config = dict(
    num_key_value_heads=2,
    norm='layernorm',
    parallel_block=False,
    init='uniform',
    init_std_o=0.0,
    init_std_up=0.0375,
    init_std_down=0.0,
    lr_mult_o=2.0,
    warmup_steps=200,
    final_lr_fraction=0.02,
)
Each number is 500 + 50 x the weight over its row's rms, rounded and kept within 0 to 999. Layers, rows and columns count from 0. Numbers have three digits each. The size before them is the row's rms in percent of the matrix's.

# v: layer 6 attention value, 128x128, rms 0.115, rows 91-127, columns 0-127
# o: layer 6 attention output (transposed), 128x128, rms 0.192, rows 91-127, columns 0-127
# up: layer 6 MLP up, 512x128, rms 0.172, rows 0-15, columns 0-127
# down: layer 6 MLP down (transposed), 512x128, rms 0.16, rows 0-14, columns 0-127
v91 104:537475490410492562434438533379482549426527492561437472462448408433486536476532562438485583492481577617535493569476414393483507512510485508485495512489529512474494538385477506492477532424542483532532501444593570611444440504502426495532511437534514481578572437559466504493456513450487519503487475511457536567479504483555555474596459468441519509617556589478537555379521536510496460472526
o91 107:475624497469515450460549426588541440517512390465490572469522493559464564567452437545476456519539452486536416451526552500497497507492506474513540502504526548494526488600528513508531468539491460499492483596442494372415539543495518533445479449413506503343482490501528504520561513523535505548496460501533551496632496544403472523382462512510482450445536446482475427644481475524543593549482
v92 093:485589532504559513450564424470492469458536567465491513498597497559480481522554441488530433441354597431418497485524493483464457457499602524489495456573466508486476481543505557499521531441507505511596443561518526553517541497523509445491611511497364416436574510437490537441462527504473499540523518565495443507522505593574506473534464509374402417424504490502500551511542443497519453477612
o92 100:618477456449470390515470503495530544558448466560462452530477574412461523498524428519467550487535493544557492454529563549505478549490420468549527469442566481454541535492517420564563403635422476461423512520540507451548454534524477481455445596429536544540434550433485486431558492456534512501415539473500472517472600487562484420463554604559600464510465502496553524480434539558462471529434
v93 104:476441558486513411506527536520469421541442425536578474531357481507518484535453523573472434458590490497483521409497511531526528516426561477575508491548514531483477455558466457498457495551450427480541540538574488477576544470491487568496604492536559528525482472449540578377493540461593554518476536506469552566459446551456486535498362391484530535492443502477514467514601510564544463431392
o93 104:577561453551455512496547411537540528472513518538465486417519451570518466448497465508523470585450449516433541581558480505497478526588541514421542448417503415509503565474596575456390524465546507505451420385421429516510519479534516538614438542445405556470482517546487488605478488534449417458531525560498446554495585473566528457493516562484416437435481477578523521472468525527505564503532
v94 097:552468390517498509456403542433376553408480608561464445575533576500549499477577558475521520513528505495458479549387491548449469515553419425500563527508578496496446440509555464514461487401598476453519466556464581482549462531448481526492594518486532527495484525396452431468507475478490524495528560508494524546487511561508446489489426511473531543548472512452442497571595596537558552413446
o94 103:541564531448518516613551457501590526554469463497500551439501351540451463528427492650512494437474415517571555521572525475422604453472441563453541466528485516498511499518468574466518598510411643535577494437457516548474455482565514542494433450537530446517411408544550522503500512506513511520518532496484415496533475533423580529462534484513445463508450439496499467434462469479470482504469
v95 097:480492513529530556571498520443549563469616432534492482468568477491541511435504426488495470527459532518473518524509502631546496536549496429466501437520493475552513509379576500519521441539475503473548595553503567452509491477505450530524449496401470478515538584467448450595547469466554496503499507478548424546440510465378487417416545515427490478639495566487464570496550402381556456552455
o95 098:508427536461542498467518510553469456502456490408485438488523564503519475533466584492481554467562523557519464462545523380456582508442450540530533497415479554367450447514394535498469501481459474507468401537527549587489465532536555531519547407590510444483536452500525486439519525541412493533437526481518543371560527450534516592556463464583624507491551528465514471584478544527443438514587
v96 098:445459564539498537470546542559472514461528593493537485491418456514455499503518524480461476430471479539513507415432511466418489567485541573577523513515530546542446499465497542462486427457563525469428475462469543506507488418487480541521485439611396457669517597580500540403530554503529517430462428476500534461475530566412521451493519455551514515535451437523576596558570538568463475387454
o96 105:529530456464614484479476470460466460455476378486477421456506425525553518489544451440492569490454480543525439537490502510626547398535520561515484486580490480489544507532610563493554525486395477508537459534500483394446520568468509488553479550501536509419546440429470435573480400568432478564504571522528461546479517518652469533507476531469445570534521493486505426469409484492554554564559
v97 096:463498480592428497528462568595557448561527460448519598547469484477537495447502530593434501524536463391517490524535509605458519393478513418483576552496476473580585554488492497484581498465409507528534501510454474439470490402536523553463592497399476579433512569497543565440427499501507505415542513462408467602519496503487477569516371454431528480499532503567491529484487478465526513542539
o97 099:552462512483488450499535368437435553472466527566487486430579448495463535505488544451589542436464538571433596452421469503516504631561500511480486483466568474520504452468453435535377603452536493496427513439531583625505586535467496473536502478537529457591503461491489492490544548510463497520422488454551513399495497576518563498440554558581535442484434516489464594468544454502453508481485
v98 092:403503518436433430512455481472528407476555532440448484397513497509524460480463550469542611570499535539445527519514486475533487507545459548481556503537490553497553468511443438537516496461429528574546528516478518523505500499508586580491425494535545579508454553558629450543572613516467540482424373469473462442579519526520607568505485453441510433442538442502456443512394494450438408509468
o98 087:538556468474617652462594489530543432508444532523541460579473510548505520522494521518558424432461519538454511489503497496579483446536506464577408511415519492489475508491496461519541528525519471484424544475562520516542483453441430532486543402413478498532564470458357506486439483481589450474512557431513577561459468431444441539507515445543563458584490563442428503492544484601446590481509
v99 100:550494459479567510476408553561541568412559515471515512414542427543455487492481583488406471551451489505510494523547511370533594509495484477621477460478434510504482577566419449442577463475515517449496558540553524480545389434566450484541523478548515488444533436478538488526427573473474455463516568538508503474568471513526523524539415586528452493472403502458386410613508487524498518464485
o99 096:486471586467487446468562402481458424527391484461515525472421527487591533492436502551586511505566505510546471487379470568449528498493472545371481556526584494563481515543572550495486519508514556481525481449447433501531516564494474574440542510426404459504430581514497499467607474534534521539541472392543568539414487459440535489445477542535533474451528424489548564450512607487573499536445
v100 102:462484470573479491465453620480473506473460509520494586442557485506498449599534488624554556466448485438517411497542508415476512494420518507488547539522488514528493475564510552389558518527445494547522532520482489527514434538476473422578453523433522563401508530640542440423458463444416510492553524548547556534537495500577484367438369505534440576440567465490468474515526515480521492474507
o100 106:580513535497463533518463401488504484554546536499517548491484460537491508510578409463486510444626520413457577473392496541534567522538507520450452504514521472511545533449516515646474504494477532480492460512468451429483524432486512527493529529448513503572441491390486532531527492567531524520576555460388394485500418609479421546560560423582494416448472562480441579575507438474496462542435
v101 094:496464493509489579514498525406368540572547515504486457478485441507473471486478410496552497415494517515446433472477494458495514528485583515503412473415487480464556601552469480524516510465457411376384498495544538450440597510554547533516542503534537514515553458555486471510452487506526552524444567482573537543475539576429463474502473498433442479511519505446645492523524566636530605441561
o101 099:561553477451498425503482496577571534442508476552537539466490469545509497404505422524374463537501585452475441560500535606500430439478464488475543543538491542551416430518571501417538477566547532581533422583457539452510500572444472483476451580483482520471522446518489505541544472610461474528484536576450443477489453551564439539447561565469522542455498493516420578405469451419421481580528
v102 105:444551596511569519523446550487560519409563538509551493506489497500421447495558446477530548477567441481466527556431422534544492460614485479534550496484541504425456508610552530544528485545479503479447535499477533453464582433527490463539459487499326457507463483587486576468483472414557546574576455500546545450464454450517517421414597479515475482583432553524552431462441433484452547488506
o102 110:514470528571474488478494486582502500523566486459473483566461543505572442564453495511472456495454514563533471456430540448541520590372521505521467553534460447593486577405471489449504481512441553452529454436482492537435483524474440517466582575511596499432567490418465501498517578437367528504384524535498502554514462526514421491640422476490558519446513499567439517561491582469539431563537
v103 098:490451527498526511535520514513537466508492482518540510429405555520466590451488454487511521472475493521558595496571518547553504442438520592527434401346551539489514438465454478534521543609529510481514519366443430613530499541481404464475572509475517567467491466396523424485370387523551485483508466476469562510529459503544441481516530551627494553511523540488509560491485498500563443508491
o103 105:530500559500469458401480616442440487487541486479508559580585463442465522524530445467500489546577509507458472499479530491441431488573514420413596485540539469492537582551572529503423459397525488518498460617540504454517510504549609540489466499472499453493547558553525544563487525457389556497513505596482537421496571423420522518584463385426471466505510456522523460473456443514508561411474
v104 095:527544435492567551411494574483588513504502500467473488549587470457450570561570475460413480517439445443509448506494452443518520506494538451594551567480422406499469592521548457528523494521539508532482486557413459475515429517575527375535580514466477506453561590587481499407466499437492542498593457480455410452497479460523541577453551580419541411547567505441480489464583513536485526502485
o104 087:524477550540553463640488479526475457482545542484581532460523574524511385417463516473579506442448507548524496465425449547500578577506471597494493516530532616497511468467484437545503549511379480462488458494490516445500475507495514543373490417483492490634474448516532364537498508466506532447473516470504547491487566575475392456527494465583497617458454453474513526574445512535536494454480
v105 101:557564533475431559499477498459487458522554557512559465585549433536448559447496562442475448482441395547582563486518537506451535495552505598438391465453569468476531458555450476515401515489515407509446459488438499481587404471512475424553432487464429540435487541492608565504493464482449499495538499549580430421465483580520530567489523477475561510526475548527521511580519463640560526490510
o105 101:459505565533496454421554530434557491467496424408448470461517582525566450486523500505573594463396514528414533535449489486549489515519503462490599509557450520439491521552520541523627384482564557474544524527507527478513570542500509446366515427574506514535570433486421439532582467453538630454469548509415489491475536467480488470477486500483427557477487517537484498451444495497426599563472
v106 106:476466440533526545569588480528584483473569464492393465627410458556532510523550451421453449499578445462449524494540494512436427448557468424529442473512537557594468423373476465375511463506550541562474466501567497447500582469469451549520551565490493528580513491536459545525548443546507461509554493551564517463561521397477459503478496488620524507532446408551532500472480504527526463467507
o106 101:472450465477464430413400454488453463583491526494585514422591432455450532536449544508548545519451527497533510482533412493556545453408598534477491539540468472455527533565555483544430530491471488430508488459563431549458501477508570464536470436562448521415561574397538536504410569458476552496478608534482526456532504637556497438572513491486488499506532542447497525439515443495630491547475
v107 097:474485554552499437530472451447462492446518518522501517644572475543431529541461591489525516565505560527473487566548462493517448506539552523533428423547494524551460549411547457524465545428514427491448552536386551502504472349632534501513487574503495493472547422457590453527492424525511559427424474496514503468554445506636528453506402476568481453545478463485451488469433545504509505546496
o107 101:477573376497427490456533522463541423571465542467537498426460475543586548483460422514500443462518462539507570499507503590488526443407396483431550540519470482450458531504482507531542449458450609515470507528604509558504594560473455520347554481479546526547472544538406504470542645452462447470490520504532557546496564537440553529469479558466481474552491490469446570549442434550483472526516
v108 102:490443545587518465460599490477407512522411575442491540519490561476544488527550529551405533547494460497567525440639414473510578499456572444513451521532489485593468446554473479400461495504450544517573551538482404453503427487493406498526472551531433457518496495550447518484532525617429471478488353500471441481543484529498557473506534504537511443442529507474443532442554523536606438530536
o108 097:447472415473491519533397452488520530480489460500495530400443474535479504473514420442516459506522474506453541519392520495550469499515467581552491569453524538363596553482525539635415492451527402557481559460496436500494495486417479467576505477483493619572483534474610429518518506446497531547504559432478512576518572427494466569506531453470471583537488483531559443548502497573444593555517
v109 097:514565521465547472384597546511461512490516517508526494528535425545535540525558482433490464487579565559474544498409478547496458458465537536523564519573556539411511498529504502471425568471486402552472517565588490450545487456488521471467495585447414478441534436385530483444571536480526543492563499526568404382511511563537495512563586450445543489423414517539509482404499485438414521438443
o109 099:572507444500473504673538424430609530593469530435446420485475548460493458552485506563474486489405446487502498471579529498510570620508454510528489441480431447467529501537551468454522371562517534490509482474487568536448474569498502455495514501427487529474509472500529507557527527419576497434381474576467517553438513450585467475481388516467440554577544515560490473533528511495579458522516
v110 101:476523553609540356474524477470459594428502511465457519545483492522507591522414535585555493499423415480518458512466512445543399516542481520486424460494540572464429459487478413478528551597510451539423460482433388506481505543627479476492426518465498565541550502541515463481550507413481560574455573547495534560526458451540498445534400484475532497567547474468581512440536465510501542561518
o110 101:554631472432433588406434484487559466554489503615661490477524533479497405516531467510457545470536450508458438519498506502469575476434510406465549566506434517564523541457516505532475406406444560451554470585540501493512545441440497515466576524539509497512475502576468484485424519474520485433611496446495469458456555535467437567543561517514421523484441546514447526575483553521507428496471
v111 103:470525418405532482483476485439471467467551662537528524554444527545545491413439408504550583485536506484492509518469439561561511512407457377548554465485495543452540480557416500529535478548509556556502418470512434439528576574553547537502502483488484552475504507370585512534526432476559562523556502562473467512543502558448554450388448485456484527433483568506510465465477456527600520454473
o111 095:591559515526472428508545434469515567562477446491445479484560416479463482547485555595490379502536525458447542483546612492452508473562488449441556506476503404503493519462559447481454495504506536511499525504498525597504473411484426491567567601511454554538474473593435506488439594526464522455472597487497482439381490434519486513593543443567528455507493476571442444500581541508382475516539
v112 103:505525527475399540448518482455475354411535476468532441472459521453509502527513470493501459422569394526496504509534554560506539534550477579447527535526507377568504501468512513657447427523457477577491502521417564542569481483422561485522507505542572453571431449430472451507478509461525427504453487543494492511591553547542563539522511478486594546542539509538386437499435575530514450463560
o112 107:499465463601631473608530591530509549491487490501487497572465502602501473495421545444490525589422545511506573549515484521450449520580529451572513442472402526437538548466437546477525620444539518505475580484531473461448550489514508549444482453441578525446563544490469439432432483519507548494515456489539500552475522469498487497474478527483494390482535456479514560404498374552407546444414
v113 106:621436506543446481528404588548530506512365442509557491504497463470442466523486575555494463539511475539555510537539524560552468390563437461427466517536538636490456409464490503513543498588564509524479570472584504461541459565451468518529503539443571597391556411485444489487499529500542425503525535515554569505426479534483501553434462442445518502418514446542558451505428497510469456502504
o113 114:450585551490401560503535461504571489509554577499454559523493491475579654555515497515519553511460459405462439503487467487499518579493527513489514482459443399501451486505537529506439609396479518433500475436441535505549580426554546444450480405535468435564463502495566587551535466445490490450559474534468483463575475427506487458496554517470490439520520584504447515529582566443545521495365
v114 097:467608436502506551479560492566407473558511541588458550461511523534555460544401397569485570430604536535480402499564496467449529524551427467481495486519605454482498517435572555411494483467543496581522421452550464508482506564497510482460446455439510425426503462435413539443561471453523402477506478520474576518596472544476543500559483467518513472526490600556478558453541575545502492471481
o114 101:478434432445487469572522458450512571526520411483435523521427443459459559539520524466542490515421508437564562465504555446497516447482563471451548424497462494495533487554459444570532500525553521549450533551495428462428456437527509476608510534527503565483524485552634520490443536615515586563521510505548394478442479563484457401385506566548520503451582517468453477511561416451518504485612
v115 095:440431547434487496484498534365512448507540397543512422462564442501528540490481536471485498523474496450533533402431480611573568458445401503441531451507408492576474468484441484481515509460477549462542523440588540511652467535481567562590504502578555415540485520525493490550537529487560541472529466598520499562483466528528513575485448482356514514477554536493511519418502494521465443443484
o115 101:570597467546472487517525462594475385414476509471427467530499517469518493490434489504496501492537601478479520512601527445548496552606572478528473513374515583389563471476474605525513496512549522529524581498384508509440533495523485475513412446419428470481527446508460479564436485495479410525535490491489475474492501449508499456497541475608588444503481449514485462577540547551468605572426
v116 087:485414478631532476555570547530507548473430493449545517466515452518439512492589533467530484597483479488493590506445500498513500480498516463485472600572509497445378500425507528433500541495360556446532546452552455503548524545438527530523566509518403503492543440553519498521499374496575448452519517520551529535501483546496400481445504506471542458466458517540484427382535402438458624497525
o116 088:507440491488543518524466469523488463501617549492506461493523456465547484501416568542452500460575480597449497452459416523475446556493504549440456513398493442559572447565495555495464486534583513477472559515426514484487579460533432378517537560468519512491504530514517559508506555406468564505447501581482379486521434471530571488517528493482468489509517431444474545625477598568524378622453
v117 109:444530516422542484520389439509585425604479470506489558621502503574518491492542577430524514442530549538481541534599389483537589447504515513497445482501521497473568422408480523549429487526628449544433499516490453426568494461542555516437515550495510466487576472407465485474462471542543509476524453453490556446445416496504591476480569543530471474545514474488478590487513507532533417398452
o117 107:511503438542450462464581627500527503458521499429478510460535517447546539453486363511579459597421473491507479467506594524419437457482446528436534440487527561452479550613497428586553476443475567491464530489591451598438578430558463414496456430505491564507441521534513501534499547495468503473469472587514521537443552517495515476525464441523500480444514565468513387481482530547532609526569
v118 093:534565495468433449523461436548493519424448647417527520507570514440476533448570490489563538530402452480491512560546463448520513463458485558379418556453429426515529515501455537557473468529482566587510442513501593468519485446489534580515496509519440504528565491446423633559493454543490506515384483471440449566505523581447482468445520555487521490437493442480498545511539447457572588551546
o118 096:422548515508574513481517514438530546570504401507460485556450570575487529516393521526427550545629451517504426485446482541509431527475422410558511527558539584440508434482479497480528567456421429458479586462511487554531505539517453428452507619509622523617449486524517490418517481408548478471523473459583511430465512416526572582490524537451493522482506485509466459462517546504427478505492
v119 101:460526537436523484521528462463541534511474420509480560510480368530551401501531523514526558527462568440461514514526481543508594481494526544485444427486443509494479528398551451534496485548479512486501462519661441400491563438420540606540584539543463530530474489511403593530526520523526555550497476486506506469495403487524491642431422403437483493468434500537506538482516500617448503505554
o119 105:407460430500435514500580410538471446480547538543424490442482556428424522450436450493522501497554528413533525536553523488584367518474544403535529580445502520459495467526505556517469475445518508505480492428436553578558458551619432468516458439495457548449497476509515507501479517468516423453488563555593488516542612491597514425576472604515505462486578574523446447518492561525549515529466
v120 105:425443526521514438460531525516476546436530410470519495487505511588585465502584460454512581376474484439477500446487532452542560469559505500465453548544476501581590487571360474469477481453462441578467503537454520454539467457534526540467532468508576465472463462545448390561516595499494548504485557465502494495512473528563452538432547545619440582409446471441497565462559562570485424495560
o120 108:585552442395478590510404425482491516549458521482481489522454533546454507444510440532450503523506561454521507499481528500510493506526458503548503578505513547428471502486554580612491526460563558462586511498594503557437487529494529447542463453438394600547535510493494391470456453513521487483485401530553539576427420551533524498591488533440452486478565489527568501388512457369519575437454
v121 092:512493494515462474484557596488494515498507494471453413497520539473556540485542502464419579564461489496487432478481460490437522411490509442439416474437537464545520530522559437471434573545454387404498650514601471550504454551502492527495389622531523568458548486465412519491518519570473472536540441550479449529458538439537433508455471530427600465503597509512555476500550572408531511529539
o121 089:523524574510469460557469502485486449503505518518509546458475530588389550532360458574513431564540532455510475532531548443566521557472527526527484515481506600443513403504489536431579462545526514564451451550402555557494499532425501537592529438449553465523528499430585493566536549429484481427508438497398456352547482513386501551523535439505542557544480526528447411490494488493499528484445
v122 093:433538556491487482399505376542562559480486467468490555484587443493472541467420480594481439530470533581534473568492578444463494414488578572484446515540446578384497470446540433623520510483536470558488522502492541561457448615556501429537545493438515499517508480510568464471577484450497515514536579562449471497505504491433548468489465359504464534464455482451453592563490486505443496499436
o122 096:572580533545504504513457478387481462590594514557501434523519571521524492488578508438552527448518511423435478406487511521445504485475415436564504455518520406499485514558406573434567413568430479419487444538537490425601518450467499506411479528515421490481456483522455459564546519520534437525554429504517597478523587468583500529429455602493536459508544545482549468547515497578543453465491
v123 086:490422480574445562592479416500579579606473492506521447420466474458450529521484457475517563516477483513483511518394496515518497493608636416502524435525437506478494497559535509521482418522473480536471528473447509483489549527471448573521574382525487469513490531469446456505627534482550472430505477421571561503409551515481458493515503455401549478454512592464557527561462457597577443554494
o123 088:500519464444542481445493505595482502423521447477483540480541462547482466406587622521501566495454562485462444470503493537526475565395413539558504535376593448550471499441530526498537524554569523495529440528520470465532453517558421469497490465564468461488562464512514499450476530618413480575420550608476467468510389383491448516462532573545565510564482537512487450498518500458469504469606
v124 100:424529466547489525572455570540535460441557535493471493450572453548493416522537375453388528518534554454420487457580524498442479523669441429531433489520497461485472551432540425470536443486563494488499566586574516553542540517470597458527468384525498565483476485500459470486521527442514451549513536504505571476473534588440456525425503502519482442443493509410519471563544581493505441460552
o124 103:485469523410503540553499479566507480553468466523432545520418576541451588468445537476567516432481528473626483505434504446521578428422584576524548542445568565468448421535511500539526609556479490445479412476470490511497490432560554549504548544406468439525607536468504489465465471520495584434461474481518418503491416483560484438518562573463594532443551522468499478434493444435563448516499
v125 090:602468401468476487518414527529539460483466442456471582489509470570514427596482536471544554528464561517512508546574443479535513518449405460460467516457537427537493464471486498392502452536509634470417454523443410448531516485537482562494450488429609434573571500501418525561502604517499520535436549420513549575513492485529546488576493564417400513514537561545477528558473432530524521514513
o125 092:337487596471498543459485492510511500447452540533516484433515583415544619464538420491478496566587457456510463474428539546492474517538600539455493518433501604537469473502534447588488557434518502534533513471541425580463457498474535474488490529538476572452455484503583568352430451510480517521512501481564528528473493462405533544407536431580509514483472490477520530458539575422546461549469
v126 102:462449474453548502534472548468448515449480516454490512550505498493559459534492524449393459457392605525586517485517519486505500569438395404521594486501461492520559523415481561495458488507539560474484574473626466469454492541485490426430474380562499540529474499518540479586426548512490476503534618575510491460435531430418557500555515521484549538492463553538515475460574501569462363485575
o126 101:492503529475421484483500486580502495478461440485451524395513540434460552521534550467546499557527467475574496563499472422422576488621606554555429537502505521495493382581517447516561483438515448471548475544457584509528506485518547502603568507449433449415555565571548454402507460555527468515494427416461525563542458511583481440527489471542468475488530442426559434540446538427496574507438
v127 091:453486514505497442456577526577538435428474453436541494556500521530460439538432503513541489453413479592514473393497486494402507510401521393511454498591510506493545479514583556502470515506462465408464534504476510429514513626602503552457434528485498440537547528534553525528599515553551581538498476583550540470452454494396441474446479423527529504481492604585551422469448550541485483538552
o127 092:556532525558494516532467490381443539496517493513499431459517473566584563501561477502480463592504462453440438561544544506575494485501566594565478556422456386432480430477528548448561456510481495576465537585519525519430471431444457446592584564498481597452490488519457458497428528460397338457509521497423489554545508547519550497511529549492516555497533449482533556505490484413524427503506
up0 108:434519490432435402463555475478473497502533537503543541530562557500480499533553553525424527577596625593547495501492472582510509554483646481478492551493530413461477388455485444439556551604599490511508423443504484562539458546461448462532487523434469475484553392522505408499448433487474506536451467528452522496475508420447542589567527526542533502562438451490511493470516538454522466408480
down0 125:428522547473469598434475443555519566531395516570449462531516475453536477501514508496481476457360551546557507635513556503501532481490544548518470488547542468419552508490501560514448434465596432474444570526453501464526580429503512549541463476543481532448535446476547430421459455479516513558599537431516403503588449490397467501605444506488568513476569432593477519471468499497498463561540
up1 108:573469578469479533444553408548551477510493467507522553540421522587467442437416477474602553492508565536576508464492374408453631535382537448534540569483537505434503543550475538550518396521526533477453477437504477461568437463492517501500560487570526454581572460518515397426458522533524504520503466436467502473442447534468521519516601446593417499485520519556531498550508520488554464497501
down1 105:571536475520392518540538535450477480439508523526539501566516534561560479467541494482618401505437410508488523514506617511425549487431469518487450479429468490462483440521404462445565492377481552461513441499546453608529559463447509517492501492582534562497503513618480482515436495503483434570539519471520507574590480515497521484538528435510479429532456562552628475592490421456509511444421
up2 092:465539466504561485516494486555457580359496493439502466497461485442523481566575451451475524585451499469521601526469572556468570492546462438483553546468514417501488512596511458584501509449556576496531503672480532490556440423508443478452430434484483475459503441577427510515494477535479408431499505382503495618511500488466483487506561532421535499469467544466591454592492498455535474540522
down2 091:533451575506611490531492600543562530408490484530457555491488516477477461537486502467538499422466485539425489480456435450568529670510591408565472453538556490504408523377485482548490528495547460634464494524528484554486564583529480493538529440452453479494467440404542528468446518542439491509506383441463494510540500560580482448553544522461482449506504604470531524521471465468503423535521
up3 104:489510506475477514483433409515503552599505496470523481453433530441458507526467576480504473563540603471498552484474534477511522614447437432521465553500485524565453394465436416521449461489530518497511547520459493593581528554515469405451566507589434479555514486508459650461438408546521527478533453495530527432477528502564444465555495525431577556498500520549534438443452488645522535456413
down3 096:477527415486528495550480470529475503552616543513459389561480451541518468507503417451403472481515397524517504510504507479491568475443499501562495564613494487472578515504490595507470448443511498486509398468450531446467462424510496510484535417414464525513501559500496435661545521533531495603590576608538505482524450544453547561546503473517386460476524527462426525511499487503448563604523
up4 113:444461537500461406464450496552454483525448612418545497409401508482497422469415506430460518530507582527580515527472512536467517506496555550485544413507475526502529543618520509483564460534349521526548529523542551597558476508533427485464458487563473531489524508513595521471591493575421553539474473417447502485539600508460500468520530523538560500473452447443466513505465513452601382474457
down4 098:513516518514526390533561411524580463497511605455515536434516451563522534505415487567435462447435501567513517536519451507560580544469501454524523450515553557519481588506458536514579439600483506469603570458473480639492543462428482453465539439461503463487523452458541534526495499567436617482509457455443437405516491492521468468511461476460557571502542469407486603490502469439537444403527
up5 101:573466446552539536518525543463581412518522497479593453495510459534465502551510445479561380506513430566467487511489503523526584488457579475523523497466520460499406464484536494538484460511547473599495528480520567460556517590561470440488447506506442494580499539555454545444510395490516580462591476386442539412396440568583565524446500536456455511469488502554459575455499408484395449430476
down5 098:453541521471453528510503473541511515436509432428443513567417486415511528482478485445482457542513469449431565488533536513462484529585467501419408484527409565630576500527460519468480615522500386464581502502530492408589509529454554474493496544598485432501507458540536572427490492425498516455511503558544554543443459457402510481538512431592573508590512544524494418561471583546507514472565
up6 097:516430547498493519499462488562514541453478433554539503452505471469455476452459489462480530515485430589528483528492483487481514558453467453403549462509415460479552401561613539493437441490428496441456452470560552538560543538539490587536570452539446484469537522499482448452604502435653419454510506554543471527491458590487505451459523462460444505507450492576516594606495515627598449558487
down6 100:419473506479482539473518481468449490513446471488531450417564513491495429410551537468580473491445465502483494395439537610479499468498500556517387545552496467517535506641501466491486485469461547536498540474453517507474502492561445602358502580496519485494537477552546584541514477575619440528441461497496486491515544518540400473488445563490517469489451490542617533599368481504571560477474
up7 095:500518533517588468558518452646549523546537492538472422509498504551493430400538517589419513616510515491527475429528581436523609501433502513493634437462439464430569559540501505535510499442509565368427500416471510548483510448421488433502471437508471541514453486490445485452468544501557483530522493556478454527493523519556477511421521517465488594366545508522507513464419490464554478508494
down7 102:445611499511452527518528595431425565446422515453510465510547506465525503566455555405536513556426465476553483500400562492498408456530522443538484541492588505454618588466457472470476501532502456517526510495570482516528477557510554537518436441411464487491559548511463458460451507461552471529509401532642455520562389468441487519567480534591499497462543513400516516563524499456416514453566
up8 102:496423529578438491495503528637512504443535524477565517553464477584511586589504511489540487606562583481377488586500485501478508531482462485476561565518508511532487358544463431534613503416486465463482477468437493504544517539549504405441531555485486581545539518498484556436545391550508564527465475476478506440528479479579432448489490468453521399530442467440539578488479473448446434479470
down8 105:536558471447555522491559479584549574476478434619553445476539457443554519552474491467446526504537456487541507460498537506527498527483509483531506372466515452526535512510597566510394526481443452431537413587459518492454520480507447448540498531484488481424513598397500476457545591536502496432584459520599455531487494407555544524469506526572397554429513416381497431509518481575494483477572
up9 094:570588442515460539405434456500501465543497569540435546516531580544489471433432556597573492569473562504405536434545517540526498444492521530447454503525430522465518470525509567522449510472598480440491496414415462439439468444562552450563413418606495442409537478470465480540443534573426596545514526433507505497516521492469498483525409554417526508462533556516490483575509457562500581505530
down9 086:564490552400482518501567483429449467456588479492552508516534445525470488472560522540526433463415525413509514478525543518478521446567423500453593473573504485492439494546418524487526431565548474496499495391479482482455510506557477449469560427458487523532451484500470547543468520462508522533516490479496428585493436539509458611505535571414530681567572616568531459488502455498462482368530
up10 109:498559521517450450534450566525588558446510623481499505543432489643593483437550425480482476577507502521439468498516544524495613450522459570494415449513448484514482528485518505500551474505535474424504475477520409471452427414465559573448432451573474537468435484412532519638498482516537538599487543473450535506540512494441425502508557537557447518434442427525432486436505572537510479503446
down10 105:563514444587555553462546496492482501539471464514560478491563502389475488484451608490502505523466488475530518467493535590549473440504478521496435468550574534484417569404527479427467457466495472508519445527556596470494500491483566438553528601325399531448468540516436506425449536455537485562562551488490532408483506520493545505399515514463625481562434537534551466467493456479485457606528
up11 104:480507520381401497595479607448475467591561567546461549555522504577523477501547470422422478447521484440515478499462443512499453591551427497532484399487539419524543466538499471482367498560493468543441449505522458449451592369491488476450510547477447545621473515479485461477552561532408576532496478460504509509528555558575517468529567484541506586508497470560530535450487546460452477523459
down11 106:468505475498521508512537579469505396419490497480479374462541430607481546453547600485539529507520497492561465434529472529548540590452538591545621532501506551540469438483513585492555493460580544443561504426456475556509467520460531492499480446533495476488531480639565488435497431464510490496533505531438388576478480397407456575559432554481454515509439471459421521506499491554419505485523
up12 095:472497555413466462416447489549412558536549490515519510513529558471533469491541593534513423508551574489499549505497585427504457544519507484447426673529569477437582436486494571559476507440532454429400447571482464532488462428529528570549476405488482516526502517571489525496467552457442504546444429513498486458572558508561547515441494454477557469515463429512434381579550446528497542468431
down12 097:621495572516489534553514525489469538487553456442464453587438481434552490468573496393494518545533539465501527463495508407569427539517526459534554455464486623539581508552531538348453525468533454520493510511505462613497498607541453472535542506556457501438496421531479493437431516523475516449449408558448480505499434404522598455515471464457442556470475545429471415540489476565485518546554
up13 101:564550430631405490472570503524486529486549520601385543475444540429485483506538452381467539538561566546485529557472521415486416476467566414463517503528442464492507443481429496444445527494505502472503546473494555506435554427454514539444394513459474550517523504513610569530544485456442588464555445463422551569526610538491467525505556457517483445463555491465450501535594549479532473471525
down13 097:468457548481534494507566473505623487523546464554574541415452585483553552470475549487585459516561551523503480549506425538525429499461465580597430456457510447508524527547625475542499509413515518527492479663571509436362555456521531483577502521465555477460405472503487520507471515525486470459462489449585473432540497504478484505447488427430481480554491527531523425497433531529418434463414
up14 093:506538436542503542623568479575557540504502481489520574472464450520524429576518442453462485600599500423412503500538609591413449452511475486534424463507448475501523551523499497524560536385528519501536484468475515410512530505404567502507501525511506522468462489482401537496519518514483435559481572560515457537523458489462502573421456459557564485484425503584452412525423485455418524412597
down14 095:515525599431514460432469506514552516515460547563525478555562526398498540485407493513491554467447460490595455468563483562520418512425440419531538527447389550453460577426588503525431473562525598485533534468545522536484467474476485420474489514475503534537410452494480496473511502481483583354503510557394594459501472470508401553452557529494483506527562510536515540500634441523513451512531
up15 095:504422622523563536515444402532431578521555480411474499530507484472571481514433524491546495449494456433495518549488400553474480473631486482478599484451407365574455518529524516509575481485517563479527424537479520539473464553573481505508395423515483445515461520516422491495469508447461495484550491537511506508584573477516552477536481472419466511423470422426431539514553553574548449552579